Weights of a small transformer language model.
Size: 11 layers, 2 heads of 64, MLP 384 SwiGLU, 3.3M parameters.
Architecture: rotary positions, no biases in attention or MLP, untied embeddings.
Each number is 128 + 32 x the weight over its row's rms, rounded and kept within 0 to 255. Layers, rows and columns count from 0. Numbers have three digits each. The size before them is the row's rms in percent of the matrix's.

# layer 2 attention output (transposed), 128x160, rms 0.257, rows 95-127, columns 80-159
102:105145162111134140118133170140168161117089093095157128135195134105100158100164085147126121158126154105121145167104175115131171111134113126159108135159130190111157139133039131094130126148160162135135103112146126146161184096131198084175092170
098:099097166154093112144076127137179109128092135108184137113140158080123146078116113132133082133139205101132160081160112104167166112123103176106119074121070112164160174153151089173116132162133132193149129171125131171071083129170120129128096122
090:152098123113131195077155143082123078105098060149134158089041180107121137171156136139163126129115156159161141126125172113169120060093121131171153080121105113107106148173124174151129025115152149149156133105065116144078149103161147112110104145
102:215125114065123165118142073125126071118063125113159100145110105138131105111099123142151111136067155081179167196104098099117120148137170126112103097188099128129120163137130121107135178128118085162101120144178191141148102129132157156061135107
090:152103140103114051041131126103165115092086121151145125044115079137110119093145094107191163150091141123149110121138115146102160102170165174107084127064113098163099069130096110135132122099190129073097101082150114139156148085115179130147093101
093:118145083080124098127113151152100150106137078118114176085150109102163135144095152169152102118140135046212140109107145094085105142109164085138163125129083159114091141133096103122060157125160144166124133130104154078137090112122090128160125141
099:111127179059161159150115118136123143110095107051181064078154184133145121081098176110120083102083127077110152076085129126164167083099141078146089200121101123129098100119124123108122176139103056150157088095141116124080119172138104138122115169
098:133127107065140180146149152095162156167118185152122127073093145181120167121130151087119154122183159048118085117132130119090148171139115122144180130072153114171110166127120129098124075153090135165146154123075133125160146157112113075099112150
102:128111139149167115107136131103205173059161181112072108121098089062105077085113124130155093173142131151130138130155136137133165169083081069090130162124132086078140107144128156130137095148116083091124140138104109163133054106078126103163126054
096:127133147086133102127128134160163111077154159215167091164130129104158174131123139132112100122155084099096186143164119189093057124118099122135088039140166130195136133141150175172138155103148143141088077183114126139118201092112134106124176097
100:088153111150123076095180105112130151154110104158108178151153078120142086152153085161149073115129155161082116195133117152194142088095146133085207126106163089119155091181157123109122122095236108106129090117120127137073181148178076106161151105
103:134148187141096109047152134178106147158139105132106153085112125127123081099132142047121045170146163090153149114140108113160125142198110125115070154122100132110170096152124168135151157118099170174092145105142106128109074132098190122094122072
107:163119178172131187132117068087176151134112104112157092139153137113170169131181083073117171110135166145145135133172137227150164096157128084105216152158092124124140093124088119187148102169149071113149118146081085172154138127152187120099129203
098:144162068145110086174086123108157163104148070132188127204114156130064126131074054135101143103193125122185124117107123120163113112056199114156121118191154116074116113158140104135183084170153122148140065104113115095072093156097125139078182137
100:065105156098125149136159123109125199169112128145121105073114171122171127131116175139068133039137127100144090139212097094105137218118130202154126113094041149098147110141175136155142098166123085105130135139104159154126132136144175167122116057
098:169101111101191088100147132135137134151140091128128171153113086137140140143117104111075102188089127127134106118174157147111150178107101134152111139131100114087119095195103119134128119149170098132114145081099129137124168142162128067157174176
098:186168130203078156135114126118133126078189092147113116138077135183138159072159095138119104142113144110122113172077090147155089132149168153081126129147104073127102141092115125098129132121085031166139123196198137177186124121132151118155097106
101:138126146089069092121135113108106071127082082090110116177185091166142150129157195130074133065110121136138145192179138190116153119116098106157146101162184124064129064109128081188151130182109175126131149123176142092155167109147103169160127136
097:125082119124137102139155129130158169108121190112155157034087131142200155160220081133125132138140155134091142157113137180122135096101130103144138163147116149082086137106102108134231125136115074087120158164125122131130109163172111089117125054
097:156125157164127080154142170158086112151146147121110106130137154133173149101159084160105173080139129147094132176131139131098072140134217165151103075094119173143099133175111119139180153098153175181061140188202101111120089173109178126049168123
101:139116130147110125089128125125086158157073133165143124135137115086156089157138097087167158155157136159098158102155143159117097170173077132138175162115124131163115121090176217137114110172148151151154126084113077136127079131113132104099192165
103:168160123117135174097078127172143047125224123120144093173135173147110147133145144120178186117139136111147111079126180133123181163148131114121185141124093149138102116179106104138138080057145096163172209110106055172118108118147113104149110117
093:150130196125180123124173162152163105154095153137112107126086099114116123122085129127114109129118166082197152117154144146249077212116077080121137100117133162113130159100085103089103162122141121121113112128121101105119097119146039176147116162
095:156153094143164139131142121107159119115098055108086106119176141154112112145154050068100120097107096151121140126079135204140083138081081094097121151149136053116083179100137130124159140118072163113163084125060160072111143115135155125113164070
102:080042106092080119101178111084132119101070101123141136165140112159105128132125183141181094155125119167105088158116204142143148168132146125123086089094134146100074079144101092128039136173148106115119130158070122129109162168107107152146044107
104:185140209143126111215148097120136137075132098135116129111127137116113115171117120160148128113103138182161124075091105067098131189113122098150070139089124062119185103102129135071124081182102163141076143103106154098141094113122104120106122109
099:044116120108154095159159099130100093121114092135157146131221133176198073082127070094158062081155142141065139137148167139049135151120162076116087132104120168145173118088222137111091091141132077099128166166159141188122128101130125091128108161
088:120119097133176105091092117135131106120123121090109109205101166141133164176135117152176131125198123113088131141109161142099162113111159128165090176118140124129117100059107128148140098120200104135116157179150164162227173137152072062143101146
109:103165167141144095199133126147113116081141148130151079115133154155098138111144131094084166169119112125087107170129138157115172137152174132124145099115098106106137155137112193117138101163121093100156157143094141104087062084109116128160137134
086:065114107144147176149066144117100126096104150170130140093131117195121063106135125136142162174092104096190114136093117122135098139080114145200118195146122144118194110120213149118190160149086167188171139121140100133093210066116138150084171187
106:090120100095153164070187109131144098113118131137148119140122109143095147084121124160144100125138108111148131121123188113152190162170072152128114105083089033161138082122093096097092159140154121099177093171149089133107114124126121117178176104
091:129165084099122105095131129173170177136149094089190155139136128105191132094116146124102137062158140106120179114159166109131054109101163119130097094134189132139151141134072194136150111166096150132163086111109181053120103155151117169136179079
097:142093090082116132135144144165165081128051099122108070110124125099146121121124131144105138255177151182084110098112154159150130100100147190156087170115132152074194110183067120167102120127056129144111147152157157084187157150100152099130123111
# layer 2 attention value, 128x160, rms 0.16, rows 96-127, columns 80-159
101:154158158168116167118153082159130156122131095074138092130163062139111156150117155166167112151147131135109179082085106124110141147148141077114114103152157156144097058102163134167103095139101105144076141093111121096129094131115149196149133101
092:114111142195183128089094105137128143222141104109089154132041127142088111130085141169122148162092150052119140161117128082141153084127063121102149162129101144200196141120167111122098139098119078114089126104203120133169118155174146072131149127
105:116142100150095130144076157167157118135169163130128106152148151105129084161155128138111152109131111173043127160146152184156156097121107120104143174150198129105091076111097145117189158166143085187141112159130134110153062162090147046123139100
096:130146155120121104130075103114137170140141109101172110196179114088045102182105152152129160122094090112151061102155110119146173198110147131129183138103113161105118139069095134108153076122153148136162104159121122152140088106065095108111169163
103:138186123121163155150095139152162172129118156097146126105069118176192116138116094158142144101047129178126121124154144101138062108146154186186124051104144141144116157150136105172135114152155127104121134118109179118112091095087178107102174097
101:162142137081169162130089109122099137102104174139114120124168101140104137125135157123127167145112172155153161099119125114125099079139142173112175191157181068129128129096137139096147087127114095120157111104101078101140111100124130138092190085
103:110055088152137161126136096103172092124123090151159136103107091118151128153182115142115125152144156097157130136145109134162150117114143146137095093167074156074096146152186123121136190053104108120111077129169146171071167090108151103085188178
103:127119117094170136161175158134145119156095129091142124124124145154166180064127168066133129102152082116101092214066090114154142070096162188133110130128138140145125108116207096151159142125101162132140165174173162098144116146096109160097117121
097:068114185134080133060104128097043119126076134052099181125151095112160108095133155137083156078056092157114142064103131170137129144102152138129129104172082137097153122060163121123119127116046094133111072127159186208156163140134137126149073186
106:152092151101155114065102134078088133106143130100143113198133086105100124108165093158094101095150093139138110107147125122089128113138122098141135090159136155112110122110193155120119122173065082138131160086120123126116112153092140179121116090
103:080122094109146106113131141136133183165105122138138113126178070080120107142060125081117088121150045127160118163148169102171074136074112099095165110219123173129143111143150099132139165173152122152120113158168123178147169166142118088198181124
101:137059151102110127136119158145163134155111081079040165192087132125138064073123182149049133168186137088146135140130122104134087164125108116170077139126147130114166166150098177139114152126064149150126130115127090105118141107078104085106076159
101:167156163095088093152147166127145145154151179114140133058147150137126148123065082109102143062153185118130142144151078140106149092186093173067089119084170156139115122107181096192072147125147155109134071137160122165078205128146126119100079069
100:076087104121137143081131190153115145133141096141166132120051150185159107159098146161101105144186124160105226133105035150121078150154157183106198152105182130125124126099128070104145065179167142151141169141157114156063088120163095126158167088
100:098101149161046150131153125153107142144142148145150160100111116083108064158135173122116135111167210113111066124135121072110153042120094134109158129127123132124129122138161110118114125135153148097103152112123157106060086115091114132154089155
096:137060136091185179089164131145158180117111122075088111129135134091126148153107091113129196161109126113163038146127142149086080101111088147195145135128091111172094086170126136116202100125172115142104142206109128145135129088110083144171122172
110:131129114098139134190130093098119123100137067108110148146115145168173120174107067095160109101117117194086101177116131145110085161089092120099140089154130113195139177111113145096059090188178113093084181058090144131171120105100163124157089103
094:092105078106103169146167104149158092082120112146129124160166143140111146055078138140093162107131115104051106145099119129132116087094106112129182146127062106102115148089122182127143123157105144187142108070116124114126098119130153151143149191
101:141111092117155134114133147159116123061130133106127092152069116135149121093101129145112108094152160104101149058145150115112127191085072103120153126160122089150116154155126126125118111088146096140153105095094180204133119162153140132104112198
100:089152127150147097124147087073159107086157163120130111095163083138130142033130172150067135081121125145181148154151132083152189139113155065086128087127104100155108108137183075143164196095147109154103095129129128142128078114163111122124099134
101:126114082179150085132061143103146167144143145111149085121189147094129135072175154151121153131137102081124118134142210058123125133122166099054100118109139184123139149102138125100110133131067126060064129134076125052137148117136115127070086161
093:143154113131126094118112101167117112124153178116164193094143143115177130117155113097181114170137174116146070149157171052209126099124143121140142133138117086117143142139105087180112172172103100106174165195115139138155111154142135159150116126
101:105126151125109112102134085111158166128164121163124168110093135124147116110124157055136175148049144151110118197163124134101134185166100180113142098094154086093095110128112076132109174159147099176150123081204119143143107132164124113125069127
100:165128173103161136103113043161076187179115129162113090170151199164084143162122082147176148108146142147157133172132122129129143090167124149124144139114086202148195153124105115124135153177150090171130134111167173153086094141130169166104116095
103:108157054082097191204180131101159127145145159041157171146126140187110130110098133068139121124150154156137085118085111151144155143123120144178164172151136098102154157043150100158170179161136172181108146135131113111121160075162126116157131169
106:167109151108121065137122105093088133091148086119109110122144103190097167141122177173105117108160085172157163167122077187108164154126093157168146135155200140146134143122170173137202126097123114149199105076092134077093149139084111104121131132
093:127170137138095103164158135119135127122126117097086146149144090077124109112148182168134197117091182202160132141130140074095104109135114136120127119109157146167174157166131087130182073118126150081134151091120156142144117066122119183125080093
107:066059158148123078141077085127145123148112114095137150084077114168120161118136119121155122148105102133070118082166078057123140116141141143111121117150086148131087124125137131096131101113066142148111099095129046133127094061126147102104108103
090:133145078138121125114152143105167099114091130112122152100126103118150125141139180145147105143133146121137115185114176102112194108175116094157117082135064103130127127122170073087135126172104149187093153139069152095186100170176121111138132042
101:093173125144153103091147168154079161154107051125107156145126167087081111158178111131075156115146160183097138122137150128076133096123112127143165134102209140096108089081158077189187135130126140182073182122129075135183077122094213163111151116
093:097103093043087132145098131098121090103169150180084110133126122156131153140078095145083107095122166207132150124183126068108137159072107131117180106159134117093122108121143068183038087072160093111123104139129073101116168088094124131117150159
095:200100127180116173148142143132096181159101186108120176148175123126086092155174121123164098138091098128124150212122114088159127087099106119124064154119153122144137123127123156111127120128150141151111175110133118095123098148127064167169117081
# layer 2 MLP gate, 384x160, rms 0.283, rows 0-35, columns 80-159
099:190126110102148166048135083108167142096070129075137152143097117099112145115140111143112142140098094154082168183116135154127148138128168154091069162110088097085139080131111106158182176169179113103135136051155140075194128058095148121171113152
096:097099136133156174098128082178165144184190111064154145094155088169153111138092115114150142163130115057076131157186147085111120114112180128131068186129091072152055095148152138118147115075119132141102105113153117088176146109114130158121103106
094:096103136096163129120141135128149108100124130096141127118089106100158110094118096113126186128133178204121100146162158084160174129150133164133089074089157163130178119098064161124124139082149156111133096086128146115178168149190135151100074148
107:178161124108143157197138148146156123159095102163164072129057206157091130153168072143165122132076178161115112159119167109137166105114147147147135088114122112098158078100121115166132117145092083078122126084137121153181120123111102101160120167
106:154171123130127122149179165152122162115095127142098158135173122085204107056156133093120053159118090122129090163089190171181172155125134157115140133090120145118110077182179119129110135157146141104112211117123108149128089106166195153134129111
094:118082115093148141183120141207138082107130167157182068107184164143188154191137151048174104126142124062135159157127121106138134153138147132104127166119128146152111161159125114134113077076161171161081078089082173059117177084086116139119149164
101:120148161126125094121125130118139110127155114123157156137087136136113114111121106141075080124133121184146166131103186115101117069139116102123121160186096069121160139118087077117188151066101186094148122133151130159111157065178128123149151101
092:150109115153148104089134112122091150132106071186128125120146092110151153185089137145120110157180196159127062089129078101094126146151058100129072120102074138101132161146129111150182147162086125121176154107161114169145076076171119126088154093
098:162093118116114192129144193087126103143120147117126116103123157110137179105080095120190105105095115084077192193065147096114166093064091097167111152118085105098102130100143108180130126122094120128153112184111123069086170227133154100178129104
096:167125139131110125122157134217146092099153166173102135125114164094116123147109163123227122112173127148107206103202064086171100142129085172108101083104109080087132139163075113162131105147145124182140124097089122070151153150093140143146093137
102:138104136143076126158115131192125143100145095068072132117152058110175127079129146059136096110180109143101076166114173128126155092140117083102124173138145209151123093126104110122105099111141133151086079112066127082161165150180111120167114147
111:132072149097159071049116081090113135108087193107156144069078045095128137195140107166157158127099123142131129133159110181113086100146095132144128134137155167142166132135178142156122088103134149090124145134149136181122132082121109126182075144
103:121088116096121120164071074169133143093134087125101176138074162083101132131114147207126132113149057103149094115156112076076025082111128148107125122144158174089168151087100082174179152159144118112121069138136198152108145145102123171170118108
101:168148107104126131132160141120123136148197141148205139100170146161117105060111132133125111163100189149160119122102128085197151102159129136114098081176116139196112078140094187148139123142132100042111084102110110113031113199134117077134170176
107:113111120169130161079109094102167106141128114087099061137121115162142114116106110098174144172180151129140112157165104157094133114117120091113113143141105133079080176102086156066057112100125117098135094172196181075074103130160124107167133141
103:126109203094075158095166108177123157122127118152113148113132139098204074117110072117145147147156145165122126122167115025188073061159116119105155169089092155121114107082165167168086139143138140115155097132109068185211110153095116126163127119
097:155143126071167135155171138134202113191126106090171129134154165083166147109159098136101145126176142142103112148125114145194097084143065101102141106161169156096085103186099145166106150077142139169140122159169155170163086165125118060140149160
094:167169139117098137095179132143077153121060132117106145127051137133192147107151114096110083102119160079119132159119142171158095120177063124133101059101144117144112126097100115110170159121146107158123140107175105061167157081184126119162118134
094:184171145025124138115062111159126187125127126048128110155089111155155111149103133090090156179133106088093124153176115178072116133156125126147065117131118055095082164155143126155113124139067091139101138133119147098084080135210123131169189107
103:085130128070102153091118131150139123111098054137130114145151141145126144079159168068102102143118153108134151132111154114125158158081096099086112159133139174106184144172142142183154167139087119144150165076191112166045105080113163148205091154
095:111116109098116078126095108091058140097163090099079143120111147105153122049135090140141160110160117115126116111118150182126117139155122123078102102120169132124128135135141137124137116166080146174179157184135079084146148186111107112171128143
103:142173089095086142171170170134150152114062061095139137114102090160119110147110115120161074081187192108109118068059117120153142167114116107181102148104120189157121147121103135127123177160109105133107130141148112161134075101161123160167115185
111:095118157098099164153107160166125145059138129074117077137152166162083133100134125095133093187116110127125135143143151153103117136132099161158066049137124151164123080169112121162164132105206143193142137166134099069161104101091102167058165133
102:114174148054111102130141156149058142138104122138158087140113195126124088075159087181130143144151133130110053156122116149070114144157088123185135166142086158192103133112135124109140089194164175156102161110172174165156165177102119168135091100
098:146142149133160089084102100177093103130150094125151078105108084083067118107104161200101126101043075169107092159202106065112160125123140099114113171111094152057171157139089135162107176135150201140108174157143072151109082131124156173138126093
096:149138157107109206127141125117149148144080163102141080105150148093127105135092105151134138138153153089121147174099146147125150057070054067166141125201116119092121150182162148100180134101192167053106083105083207123153115058076167072143132160
092:064121164102141115182190139091161188141082121111109069128130103171139125153109142129111136139139121154177108096082120086116108169086153139141090070173159102169146062174101136085114137157086156065108132146108147184121133107120134151105175121
105:098111153098121148173114086107130159119114119114150117080144095156154227115126145152114139112179083075132134122129091176095111140151081114113128212124144156126135158133139125054186162072087146097179139155105109129073175126150147151055111131
100:095152147106157167126075126136112128146134135136167135168127112124145160175128157166149160136150139121110078146173129104151096121153141131144075094160155162178113119140103141122154173117108164094111132142181099060083108089191122150118141127
108:071097142078105149109162201123142102118124160143130105134154084157133177135107115181176125097129064136111149157168148198098105086119137147107088146160152077200081157168175175129135125157135122067117151143163068110108088182162161096146113124
104:134124129104151079128138108117196151165094160154154231160065140119117181162114117124119072150131091138133147136105068078110044129122105123222128093126124106163129157176127093131110139134151146105077104085107102224171112092127094089107124075
097:100132127145116127155089140172141117161107129215131098146144104066110124058112137158153095191129157080121145136099154157103098159159191118116119108156113117139087148035101164114109126107122143149095134120113170104139159068137130125163167116
108:121116135111095126157073126165149163100098112085088194140120129166143143161102136119129141089116140119106176118134111161152117106128125124112090123044177107113159110176136122095112129124075133167150118072151083072135103174169124164106111152
098:151181091145120131129145081106152163118109081074130100140104148141081160147091102179112130142145146163148126220190150146133105105108116078071102134166104108153109174131125168178096101128152161114166098176129148164153115128128196149173130154
091:080079083144122112098101105172142126101148116102125070165180185174114157150140135125138145082194094122063120150110158170141101154170083126118100225146142110185156098156140121128100128164126100168140123100121131144143098105125143146113149141
109:014131115115068138048157105130082101123142134117200136096132085105124192116183197189077088108114145161118133122195109107151109108126114125161142129165128155110089172117113151096138124212059153160147149091146117125107116152094120105126162098
# layer 2 MLP up, 384x160, rms 0.265, rows 0-35, columns 80-159
092:084103150197149156161119135127155124122122132145125107032110114101095128133155150166147150134117090102167082102108165126151107093130156092152144098108109153140103078081091125154091193060109147125119160158159155167144108095131115082109178141
089:169084098144162120094109120146117152141132131087162106128107167201106108166085129141125143194094128153140118119178173137127081143102092088119129150160132090147089161134126109187171095089129120140209083147080152168105145123141152161162130183
098:139136161044140159103176174170103133146181119138124122123115133086148136136097165109171195122118149090146148129183122098195145120105129102125164150148152172136075134080091156117127071149116102157169098120141106168140114149115105148156120136
108:151156141194079121140163088126159183179168122125062166125112057163122138158086128143102152102129155118170166106134163129126093126097127086139168124100135087152128123116175151156146108103105191121100093114128086153097051148163113140105164113
104:139150134121154095128111077069172115102098154095144177180127107137080145102131129107178113155139130192103114122137134093187166094124137170074097101147191078122157080142087096106107119092142088120135157205117121120098086096176171144151076175
098:094110152143147124153077120135090119123165134149116132093157131108062124110110125092102102117142157089065191150052160127126092119123108158088134076064128168192156114160133119148197140114129093140187164110145155136143138157144121126152139064
101:159173097162137155123188084181172114147130075147126086170175128135149110119082104125121171128114140054124093129152133149151124121073086133130159215080159156101137091192119130110072157058152163132154111135119157143039120103096085109110089186
099:175130143137135107114137096178062103077146139159123116079096130150100104148134135119116048141142180121133107147083126119153164132129158144185124101121131183087148125099107145121114146115116132121101063134099184079170126137084157117191168050
098:113161142181166115151136134132109124116170148108125150115147103159138123116138185139075126149080176097156177133178164127159130186144122085112171071156137160117176125113137131090152149143152140183129140168133165199108112108149142184182096142
096:129188138118119169176112149074085132078090145108133075134161139081201148116103171099148037141139174107078133129115135100152161176120146142082166104140089136068187150124096086216160125169140116147149125124156109142112117116142098156134085124
090:101103099147087158111133177117121156080090126154136149110124070092133128082112088076149159141097148148126134121130108138114200169116118159116139168162122115130180076152074109108129071106135184133122139136123104114102087129127115149100107085
103:188088074093146134227136133133128150127078106151124160154060166088130121178111145137126107125179133090119058096122108081091112126122169142116148141132143104088149144132159101159095087165132196146157198167111129133148084067118125072139122148
108:136158094160162091156123082179114175118105149178113055105152160125134133122124114140152108135175169151137106091182078114105131153125054122134153168135162153134119127083188087145094091100133108127132096185118121161128080146122114100227134173
100:091202114103132097141120105119126159122106134182097083125169120093037150176142171083155113096179123126144120138133116143098140150119131122132157179158131166138155136126134108123116133123152161117081063150157102098145121101119176169103040126
107:098121171092151142141171117110152154108092128149146159183135122141119120128134111144136147128144121137155175139142146120120097152080124182157170196174100117103116157155126094086108117061081039067077112123132128109144060123102072125081133146
104:135041121128095083146146115151119175113173174074135163137127196188077092166186166089150077111183133117104106070139154154123155086170179157117077129132154175146060131103175190126152157152121174196181181090109132178131111149134112134192125079
097:161086071123139166125155116124116159157163075150097098115073147119137151125161144092165122123085072129092166127167175130128137118146083155153119096119094184166131136137120181106175142180090150082133128113173081177099104189094124165113152089
098:142155142117133167127094109094122171087122130072139118177175175091116126122121195094124088095108077160147097123158161109165101145114119110112137146147107135156124048166049130153113102125137127147208132114117115089148039153177074147125116149
099:137114130109162106162147084109140098123104131107129111145150174099116091128120095121073125053195128181116121084152119066150166126135090101101082173098087099213155132109170160139127076143143095186088124126040153143105167100144178114100122061
090:073105179104154104113161101149163110118132162139104139183136152183091095077138075159096134071083116079159133138176160104114192136112137152081159139158055206144126084177159157099150184182165160139152163141175139119118136128104129162102114056
092:137141189158141129119158157094064115147140123109128130136169170094132132150092075087105108131141126111116156121130149099129148070068137150167110120120164160167061187115102195161127119107104117087132128136127123051160169163161114099135091160
097:121130110123167139087105139082111158087159142145162107122172071098121136089150061152173186139125171058138133099155130090141113100100131201088142098143118115139085138125127093111144159154138148119102165164126139082168109158162159149158128125
097:096161126095154071135165069079127164206155192164142175155104085078140159132111130111139148090149129102077113156088147128120116189099110095100159170171094162119164070117151126143107090098116151174115138120077130102122129163161131133096129115
100:138078146181081128154133109137172104084130059118096184122112074133121155118151126078110162125153132157151109132088132074126119123118072118149157137200151142120125116105128147110120101125141128186138155082106159164098141093093164177101164165
099:090156145147168116061099146055138172102104148084120158073139081160164194075054147093175064110150185135115098100124125074161155152098132159109132100112101104192134115101110147095087074117144081113132133101161099182157111109132120155176155115
103:124122153108090126081135140102085079136067112111127171127129143095094097122105146101131167135151152157113134126130132079093148133119100118095151124172165162171148110173158096147090111141156126075066188159070210146133124128106117062158137166
097:119144131149154131153144157110155191151084182162137077097119092104167104139083124105098110141141127155126133130146117058161171176066155117122125083190117139103074093157091128087157119167151139110140099107101143141194146141093171165131110096
116:111174156085107112090146188118144079138122076130103129148118134143147103128195126078106147140123145153079164076161137120144153126178115098128122189189072094095129168161203170078102110126114146142118105109116119143088125148160075098114126112
105:138078148105150142111100131118171094167129159104153129166101130108145048073145081154161129099123074124065100118043118139155090180158134077151172171127103166151148193134076153150130094101126093072156141152166079208147120125175108161097101122
109:144147078110116113111165090154137146213106153139208165173132192135160153160152133108134178114182156099154090137153110114111136123159116129188071104118128134082114085106121160152148125095149131055113091075081102168119150170167074083074112087
105:132127142088086144159117137114056065166175118134114083122159124091124198069146118153078151115112095138093093165151130124091157101163110082103123098081143102174167145144155153145144101136171145127119177069152111098151154148173185117193096080
099:166139129156099135151127132119136209124090093121137130122149056094122140115085115113147102125040166161091153131110103134119070121087114161116116129121106147138123106120133160099157052128092127193083053090140064116076162129137171110105187139
099:148124126098165096120154148124151158153166126156175135069152134106162118133163110087175161082145150192145084091084142111188121058135214154105179145105110134171160130092137126114135103191113132109087157109111148133075092153106096120054125105
103:072122128137161167111150103136165129126110143082120146145118126137117105138165094186150135118141115139088111123131074098117127121153155085119104133152150149057168100202111154123137147155134173184126132125136090123161075141086193064154106153
088:176161139095147165147116043130046149158158119150122204137107118111125097128115124201072148108107122128115116134169148107094165119181186159097137047127144119140161078150195142128119102139173136149098117154128102075120125193162136144178082085
118:097136115154137137075115103100131140076093174130086122176085101097052135083077111133108105185113175141151118108061104119126166123111168154105150102163159128149136080142128087107142093176138115141123128164159119103063178101119158086132141149
# layer 2 MLP down (transposed), 384x160, rms 0.16, rows 0-35, columns 80-159
103:137157120126142000101180119105066131090089102076110136164169096093118137092140093163138143141131092161145167112132141103119110128165153106134079101126082173144120065087142135123103100083140119146116150129096115118171104123033121127085133201
097:085148123100165114087135108135093171133130122120104163134126137126194167131145121138112161108153078106119103127093096130117149083163123098122148143137137177167120106154174163106116106145173166127087129124116149119186152127116073144101160192
102:123154157101119134072100140115129107105197130143113153114076168146046143121091135154155126093145068143065097111195110167105146141108114138154119139143113135105209092181117082127138173126136068135152141155131100096113148107105144151135137200
106:120137102150135160109120065142151150055148106135138072123154123205187093067149126090064127095144101122156085122059145161168082136164155095117125080090160074085114084105093100156120138061121091146114112102112098111106101133134165122099118109
099:140123079157122115107063163138128104149094129141118146114131152138166120123194131178184202126153147111111092138178137078135090139098162062132119085076108118110147130129122135110174139065095130168127111101104136175168138165111108097067173136
090:167176154132122137159137144145170075177104096148133114170093086136129146156140122170094152057122105125217098090240137152102192152191191091181128089163081148120166087115123116121125121142087136136103073155168123148094126118098143110106104155
097:125089115111129093151082125105132160179135085137083156197112135127189144126162110152162106108096145180162151117140122139074115079129199141153170119070181147092096140080093104125140141134063126127073157107103088129106133077138190078134125164
095:148128098146103176101162098070091082136119162143138128138129117194188119123098128180203146174140132139106106133152090184124110131157051133086118119128156158169076127158082121106109116126086113239154122189057123184168180141166124093103122128
102:123086127153114154107118145141071094146103143136114076107083177074098156169095129137130167133158120201185134069117168166134108179084137094122081113124145113121100056090123157144148116099120142061129124074127122088145097170181127116122113086
091:154040127107131131112108163124123137160229164111156065140112161137133075114077109120089112103121132136107128134101117159162128110134138072094167144190116128159165179134125117082137132116110141137099129102079162159131162090102137161116097109
104:134137159134135088099094111148158144163148078121143160156164108152132119110128137187174119116155140095145126096148109114117114054160088071130109136147148112154101053149107216099119148117192202165140125080161111078151118098168178135114058142
104:135153114153119135156147077140132148118122148155180102074167075109116153165127134111070125156210095154135201114157122063150088093129108173132158066137101160114131062160181143132111158113100154109163158073079110129146087196117138126128085113
097:145171100090152139137110191123119135110081124095128127114105174114118108110153121127109179032109120153148175159149119085122121171100128139110078125120151108151142177121153145158144127141159156134088136162165125132179123144082167141103170052
098:120054098075116148108091082092166101176187108128152173120157107119177152118153146181138113136116135079102128140126191154133127112109063171094119136081094068103156132077130121150137051123074067085091206093142149148122118137072108089137136104
101:135126125032180075113095182157110120122144113118136147141182147159134127105182061097096096147126133147133187125161182115200166105118121107154159132119168072111095172130110107163113166159099135079124095083072127131112101111155158091086108097
100:174126166166165150066212150120093159095080099155141149150156120145089091119143129156151129171148104153163183125144076150107144120180102123180111194140102131127068134143094148139068203158094130128118137143104128154124136172139161079116194141
099:124112124170108068096123066117086140123073155115167107062120162122135120086167133098146184182082174130124111174039091116123153103121152115153157145140147082149143137064173109124096129177102150069130097142139148097164137132089157105082116172
104:180123145145088125110144123087138170116194146170071142146219152072184083100133127091140122147150129166126142114075089120111110108097089067120122115174122132143178185088140125144170152120097140076106105127112113182179140148162066120104126158
092:171148138177148119112096082095106124119128111167081092169081138153124164126161122152135131104164103127131169168084098115130150067165035119151162163143203183116123062117175115093161109139119146163132151143168129055098138103103090206140102175
107:130111122088158124169132123136156154062107108113138033111110207167116102109148101165113185107114130123113114135065080115141154159109154151117215176145185149077083113138139111199160136159106117163150187106186131144070203112141122124162061095
098:137125146106128110148120142123119124132079157186138091118155121136115185130118107114170102152118142143158146141174090127212101203144164118146162111072100179148102138139147114122095160098148090111106181126069125128092106148047130132193128117
106:080140161161109135102172097092112112142125082108122144146110122123107092100143116103161152127173145139135161089220135094115189102171082101124128150113157178084141199184084131168101121155098155124124202092109077149173100119105137124096146133
113:090120140123160169148091122147147106073070094139180118141147089092147181115125133131127111077128124142107159114055160149141157192175129118074097115149102179152145110046112107121114094138088145108110123133085205059092115174068108154131184107
102:143186167142135107144165148163113120118141158111088108134155129110104119101156086095082162090215129113165160223131120073104124164156136154113210110111172111104111163131107112136141085130094174132111127100158157164154208121115147157184113106
103:165139149108111142112129133137111158165053125134112138131090119151122135139213078096105170153127104126151136185094144059114138162143133077142088166175097076119094106128134174175113144091144132155080121107174135119087077143116174107120195150
096:085156094084148134172046097151160114094107149103145160113102129150140086160098146150084120167090101145139056113154135130124062085122132139102103128131193114104115099099116110105190182143119128167125084136063189169138125109143191124136127120
103:138125065154135220162070122098124157121091122149169082142206129133093148099156139113126106101149124119090056106133123101103159075127132141093127155139140193075048124135123145181156144139140085089107142153128169135083079154089158120118151140
102:164118114118128165100113131144066124189186160111141128128109138134103173101149157200157135158120143183163128174062121090132128084138124121137176090094134151146107102156120137155110134116166125040097105140152139119093114108163109131153134130
101:105138112138134131114112079125147146127091127162203169178171133115088174165133066133081104077051172102158141119177182176132154064124134160090106141129161097125106158110150097145075162156135134177107135137152119156114053149140161068083144106
100:137130178084128070184108092093094155132138114129107125108127132134091182063115138116100147121120161109134108119083113112111107151144123145126134144107174175141117178121118097140146095143072098157130145102140119138187134117114185130142079092
101:168129165081113090119117114165151075106128123186124109110120126071156167120127128139130108125128108164102085158122171139111148116150173114118161065132156116103143138080097122101153096128133112128061170118117152106072112115150129112129129098
097:077132126077094102129141134148118088074177125060094074148131112131140081097157129171156131115093142123169172142101093153130180149150179196116084164113152120104042137096151126167123097124105102131145129139147104079194085108176090126073121152
096:118101116122115122104116100136154114074110153098108161140122115149133200106125122199114094204126142110113147177140162179103098086136094101124143120088120120174132112078127114114196136126119095079220100125151088171115134123121164078069098105
107:089129129154137135089137100147107099131135126058168164146184125149113056073108103145187155109086159136145135120113088093171130137122109091082121158108142115154176111131122137179112087151144160139099064106152056105125123134129133183150126126
098:085157188121160115142122127159015132139088144090085176154195066108175135077058112156098108159092102100128097113127139111153094135125117121182074083151069120155126102124113102085104109130095127155160085135162108108092127126086100134166116102
105:112135156136128109137159198094154097158131140140095080139141081090164202114136120142145125126151137170136089129151119159072095097133045075136189124162082132135122072129116140170077092143125116143130133036092136158100163107151102145180183115